Each number is 128 + 24 x the weight over its row's rms, rounded and kept within 0 to 255. Layers, rows and columns count from 0. Numbers have three digits each. The size before them is the row's rms in percent of the matrix's.

# up: layer 5 MLP up, 640x160, rms 0.345, rows 395-464, columns 40-79
# down: layer 5 MLP down (transposed), 640x160, rms 0.181, rows 395-464, columns 40-79
up395 103:106116136101107163155109141166139092108116096104087175100124103136129101129119091157106139104146167133132109155075102138
down395 095:097177111141160108170175120100092174141138154141122134103126168121151126113127126126161096130122133142125105158162103171
up396 098:137141068169103156142140108087202183141160149172114120126160114144167109097147108095145154135121145095120124135121098126
down396 099:139189132141153111092184125121119128089161106104146109128121170097132129131111136134166091147095143130137111137132095095
up397 089:125130120115158123127102138154092072113114145113128168129110139119131130145116109079132144150117163137103114130133117155
down397 096:093117176123111119143158132119141091179154121061122132161116138097101111160083180147131136110173152130151162106160120108
up398 093:116179113130109121103094135100187132136136141129148144125171119106113134129129144101080132135174179114127117158134109106
down398 092:181118108092085097149158115122137071125122103153085138099127157177142090140141116115148159109148113116115144138089139146
up399 100:126096157137139143106149123103078070129118135126122172164122154127077104131121082052152104105145128115150140105131144096
down399 106:131083125127122104131148068122087116127108140128126134139087120147087103129094124134125115127136140148115146136137138121
up400 104:130134115138104135119114160143119125128100146183133142168099121136112107071132158157133090101078102145116095139119120142
down400 096:164137140146108138132082146096190089089148120128117098094070110135114115141134124140182128139124130102139167125113122128
up401 099:144120126145110116116106107134118113082137138115059084176155133135142144121104174123149125100115139100089096139087129146
down401 094:149115121114126130069152143119130127102141140081189110146125122117143133145110151117088133168108143152172135157095204111
up402 092:124109128109148156185126122116128095134110128161107134124130118190117120145137183102185124140152103133144124146194121105
down402 095:122144146140169098129212149147140136137120101149106134127113167105136100127142155155120154103091156114133128109155090118
up403 096:101151127120126118133140138134088098077158162137172154118108119136159127095114098152135113162113124120135153094141130142
down403 095:164096090120158143100171141125098111160131168126107125134182113112132157102107117130141122130124162098081116164116127096
up404 101:123192138128143124116127109148159155122133060170131151117117103125141080149141139068089125144132105108132126130134154160
down404 101:137112141109118089152134128143157102130119090113100084085142110151135114160127141151143150114103083122154123122102156145
up405 107:124154173097159151148138176138135099127088136118123144139140163130087132168111101114145100096106130097160159113099108133
down405 098:119139118166150156149131093135131149134097141084164137106138113128192127118094142193155162154141150147130130151076128129
up406 100:115114131131098137130137132097129156142113136131120121141124114145193112154132137151110121085124120104130124083145122114
down406 098:111131129119138079176111115116127111165137076122110112154132140183123127161077108122132153171100134122108130113102099182
up407 098:144127106145117081107125134170102121122142112146180131152152136154162109098163117102116107106103145137146116167106165106
down407 097:158124115095129095136129101133141136147125094123117142120106149087100162184133128142101140082139136145145138154075124123
up408 096:123124167124173102168140126118114129153166140105119197126115138128151161088129168119068107117132145117102155159103102136
down408 096:139141109127126095089122094158120101100100143106154103139144160112099130156144126148110084132153162149106103086166096108
up409 107:143147146148149116137129098113107126109153146123133152121136139135125116146139144101151112107114159155143138106155130059
down409 107:122112180122137120129115107093166141120121118113145162143122103176107159098120136143104177117125157139120158158133141151
up410 108:147139122121110140183139154153140089123086099151110108099149112181080136128126112121161116102142145112138141144149149101
down410 103:152117105116123109105153090061102157118149152162149106094098113108167127135131117114123104119112090144133171122104036139
up411 097:184152090149099108109148135127134099113131128105122124141115125184117119122123112114097137073120129154113121185098156095
down411 087:168181144135107141103101127124173120129064131138086112115100102113173098130076134144143151151113106117152153134124123174
up412 102:130120106172132158125115077104116125090120105146148123152155139140139133125091081187100122160112134143139130112097082128
down412 103:117143113126127122118141163139171103132128111156131108148140156129167148102118154130082115135165150133113142108136134162
up413 101:085088096134139140137107138129126112121073166140137137114119135134133159118145132138106087150177163105130188149137105159
down413 096:131132159106097094098139133131119115109097172117091120127144087095077146139161116155084091130135124077161111104103142113
up414 098:167139140161103103092108119132126133094135137115143139171092123134103121109146137125115103183158091147078132151144116180
down414 104:106122106098156109054128120133136105111142139111119084164158130100117092204139147137133122096128173109141105121085141123
up415 108:108164073151120130116112133175083104107133097115122119145134099135120135127107147138135126156115130136100117108107144126
down415 106:097148117109146162119123136152143109132123114124105128126143147111159093137107205109151087193083114091132122112128146138
up416 107:124141151116121117113095088151151108151096132108097158151140138153127141133110159080127095131132173129100147158104107141
down416 111:131097098108109121116132137074118131131114158123132153158088114123102154116127123161116135154109107158117164092190165160
up417 098:154127129119120106132133109115097147124133137137118136142131149107154133141176135131125128142124094130069137125116108121
down417 107:149148129120122128123146139115149118123097114146112104105154122129152097124177123138130106172126158166081114121115151137
up418 111:153115104157137147107136128119159111099137123101158138162104108135132139139139126139078128137139151094134124088172131139
down418 112:138137137151136128110092125137102120113099130176090135148150139084112158124169114131081129109105129142140074067129142110
up419 121:120108125104143143153085147132103137190105139094132123136112098151138118139155120122093099139153116108124171118094108138
down419 105:155140118111128147163216099150081132074128126138116125140139126087122151153133157143138124124100080142149153151159143107
up420 083:163102140104152090137184149143117107132085135130133096077136156128151139104143141132077194146120137163121137135167126175
down420 089:085142118135129168103112128106137122117156150165106170107154074092131132121132142153110160162187142135162116105142090090
up421 115:120159113119134139122114132111148198118165129122116139137146159137113151123117149072115106133146123119171180104110090180
down421 107:132109106137122116123118108135125117112137111154128135128103071087124126164126136152190186121131086123099128128114179127
up422 087:090120150099144099135131146140101099135141131150146143135133149106093121137100108089118141146145108123129082128112151104
down422 093:158129148129091120151091113122118097192143162150131127135125087115155156134108146109163128131154120140111148092131140114
up423 097:136106098092131169108122124078112140085087098134151112159141125122150107128165145111125138163190159137186113158140136143
down423 108:075138095160110136115118111155158139110131107132131137123121118110101121130179119147135135090164135121121158135100122158
up424 095:148183152125114120110119158163137101112112135131151142128172143169117106114121135110116128120096121153116108131125158124
down424 099:078103164172120196084109137096146148106129136127118145126149129140162144137116120114178104123074141162138131132169136135
up425 102:125154112122149123112114139151122118131094155135131089113097140158107136119101128101162114118099108104172117096147195113
down425 095:116117127146139107115147152118174144133136154123150106118127108121132151125107102151113125119106130122100212155155094097
up426 089:109123114108110140128148116115147097115112127119078159118141112096134126102132177090155096134149125140113086101127114123
down426 096:117095130085114116104130132102103135177136092118143140110156137153126122140115205094128135159184127122121108151131120149
up427 098:106137121103105154125108103128105110103140124116138142081133146138159139143091091185159098113163102142116152132140106091
down427 099:102118137148127109128119121191139109157147118117103118134113136151104097129147107165150123106170176089126092121086160140
up428 096:136152153096113165142127067098129131108160151122134176147149153115134123103127099150085151098124134103106115139111122112
down428 092:144109139145135133084141109131155159148123118128121124120121117141098149130132138132092145203168106104124175126135104159
up429 104:104122117117087106102155120135133145136163159137083101159110108137164139122131116153170160163106129127142114118132116133
down429 102:112136128128102119143137113118130165125173101113091133136170153125102140110188134153163141115152077067145065111152075120
up430 092:118115079119119161084115147132120128151151151131146141131198112136116143123107066142155117142151160144144136133133105104
down430 103:120102195159117123113126125088126138116147096108075103103178136102154123092126142154127117125195136128153149171130119101
up431 094:117156134175114142116138158077144086114164147166112100171138077136086114100120105154098101122106122148095144124159137116
down431 090:129106115075149162095093129121111112116117146157129105155109127144126120107155181110152096163111134142169141132108096098
up432 104:105146088130129131150166137111170164116120131143148125174155132135133100081164110107139127124108110124099142114104123143
down432 111:152170133162158141177153129149115124091155089144118132141119128127130130113114088138122127118138119123144129160121043129
up433 103:104101128141167101127158104108111134162130122073132135140133146144141099105099112142117142123093103127122122176137129119
down433 102:106107128138168127081147142106129101117105143100183155133156203136111101162094161155107122143150122145168103146132132128
up434 098:101109117121157113160145129156143118111108140088127193108065124145110138122117161139185089154109157172159133168145131104
down434 096:122092123118138134099132144136125142117098128176168124121124130124107135135116166137158127091089112126114133129120155159
up435 100:123130115100166111125125115142100162113132133113085120121138104114131136140137142116088122095113143198106175136140113116
down435 102:170170168130115186090107140126132152141115120157135142111119133135169134095143112108112131119101143132137112106049162142
up436 101:120174128125118126120125131120150127125108096163159152157125128139071121107137135133149117132136126133133121150154127127
down436 093:119116148132126120138101133150125133151113112109069151119108139133102092198101104134126163132142099125147148174134145137
up437 091:151107170130145124159130133092060134131126125127144104113124157125096090144123123130154127150108145124130135148133130153
down437 094:120165127121142118157117143134140123139144103122127097117137126103144061172111132151113122136109130122145096129149104122
up438 096:149130151148109119136140122170102125099146162164147158153126092132180110112077139114118137171124100109117097107145109161
down438 100:143138115110115144118118132131107192136106148131120143131107159150115141143104160151145115101138081123114133142073148136
up439 104:124113133180127121139111160124087147096110136134118141115142112143165089142137096157144111151147146107130118164114095122
down439 107:147107152106170123109122114138136069113110144106138075133068113145103120135114124157137151095159147129099167125139101128
up440 104:106131103124162102125143143149140153154123143141118131119080158122110096106140125110138094184107109113102100088150101130
down440 106:125096154139160127121099140130124116131120139136167167153096150161122138110109121129153140114106136136164126064120132095
up441 088:162110140113161120109079154118169136137114153131150121124126144091146114150135135111134080145153136108106090156112130154
down441 097:114116140126142112087115147087113129171133097110161107188117133120133150150128127101172141092137151123107129086145081125
up442 096:167145082092120132139115126182148154137147134087128121115209112124119139132158124141100117129109109111131159149182107175
down442 096:101130138139132136135058120138101088122137114136101129139155135104161108155142105129143145130134170139151111127149143153
up443 104:138131077128121082109102148140109130143150150107139150098137156154107086126093113138125119128141112095112127104073126123
down443 102:142180130101198143131130118075125130110165148108154143107082134119156128093151121128120129151114154117131179138103083138
up444 116:135110111162139098152107101083186102126112132100150126102111109142113121113129136136160076103110126202123139098101190094
down444 110:108140104131091141132130142116130093047149093109119078137127144122071128173119112148166108120122173107134135153162066098
up445 108:149124137110128106075144095146128065082089148097135115086134149132138161103098065157152097149163079138125125089103133119
down445 102:127125124168120138164129214158117136116126082131119109092134120113127162108147117111133131074098096128112151140126124138
up446 104:151114115131129134138099124104104125136104127163157154110124161155168107107126159096106152065104144117110138112134149097
down446 102:161129144075152127172170128158111112120119115126146132162113164133123122088121170128163135116150115100194110096119156109
up447 110:064120085112127120094124140159132119103157113154100115143126129139146169131155149124180109162136110146130099115150108117
down447 098:153124126105162149119144154139138092106115101135093145101127172135097127154103100146131175172137152152137128081141109163
up448 095:094152129146101171149095109126154172131102138146105162113133120153101144108168101102104074127103142138116141152153085126
down448 099:109122131131118171112132128126065154088127116119096105158174096157130135148106144125143095096095108149128111131111105066
up449 099:129099101202141127139096156107116114082135133109163147117090114136124155120117156116103123143138113075095147114128173161
down449 091:176186104142120130153109107132125123118138118125059139099100134134211145125127072128183112146129148132129131156105118110
up450 097:099119084128131103120155111153116150107133137127121147139129154136148089110111087135166103139135094137145103121129175127
down450 094:158156090110123161160127128145143070180071153133130126128124116134134070145137136139164138135130122091132144099168142145
up451 107:088083091153150119151137115135129136118129092139096106152113181150147167110113190085132091132132128113157149143124104147
down451 104:165129101122122103058142144140144160147108117116134142129166149121144103118134107118148059129161155136163109121076143166
up452 100:111146131103163146137113169096111136116108143080132155113104130106133099084117160137099100125103118130089128119107159152
down452 098:129134184131126157144121099118141131119127154122093097116141123108124161145149049105098100088141096156153119125153173104
up453 088:122145167109097174190146110110112136135109122156120183123175129147166110123088132132140141143087138150084132133109145126
down453 095:159119144160116106182114131111131177118153102153101121134136114094140147151114124140091142099131122099120137110127154108
up454 107:137146123162139139123060126114125141124107164145099143120109137112086117103116122108100129121153154098117104135135116128
down454 100:155094122129121138110171118109153156113094129123157161135151122112154147143110175116141181151108105123120128138110073129
up455 105:077089153107175133088167114141152094118140120123133105086097118148126163162112133125133112115153143131136169167160082159
down455 107:127149126165106083121114123093156113104085116113155109144136157115101110116170139162157072166131104069137104126097149103
up456 097:153119118085102125113141138110090108118058121096146152145151154140123115144113121106134124168156123149127128097117153137
down456 095:129154130158134116144127135068140125158144134147125075164140080146107137095148083132142109142104180139149149127132130082
up457 107:114147164114125107140120128097081146149121071151148128148143121162116146128144120119161131150129192167112108164152127118
down457 097:106141126087134180148109122136136143167109135098096111129118101109118171141128112109136133147104177188137145184138159127
up458 122:102126133124144117090119115075150099126087085131134137157104103133120150099170139126099129160101155123112139206130188122
down458 127:154124112128133095136145102130140111120156134112087113155181151112108173121099142141095104113124121150170151136142107081
up459 096:100103116171135155143077136135132117147087105143094161131140108131142162147098096116103095177178097113118160188158137136
down459 097:086132185153113157111075115162144115137099164146138123158098094101150153133117093079098147132089137101091114111095135164
up460 102:130124086151167162142175135131119116147125092130075138121122123121131087101134099148142161124112131176124150115121120138
down460 107:081157101120107116117131143162131124118173153193143166096128204116123144200126150156138107114148098091092148125124134153
up461 101:148109123143115072106113123153132081172109108100116113128172088109164134100195133109169132122171143133160116092144133107
down461 096:097117117127134159152145139132127157048084155154128098071139156150109109114130133121109143125119120102114097124106145153
up462 097:102145150129192124087122156136144129142133130140136095136148124100134088074127118147127127118119122079128135111098108135
down462 101:127149134125157130152162106124159146109099141136131145144132135123131122107108119169166161097141134097135158125166120150
up463 107:127144147111106083147140147113156143117163162150145128127166080153153141156131097131167173088170151118154152062105132073
down463 102:123103148136090121136105089144110138135148115170065096103136091072125152128095137138141125141143126089105130122139135125
up464 103:128139117113110131112133124092141134155162157119065126098120198147101159175152160180112137127109127116145098111169118170
down464 097:165165137131128132160105143119126090122145094176132162135146096124149104119130108143126115166130100152170066110136107099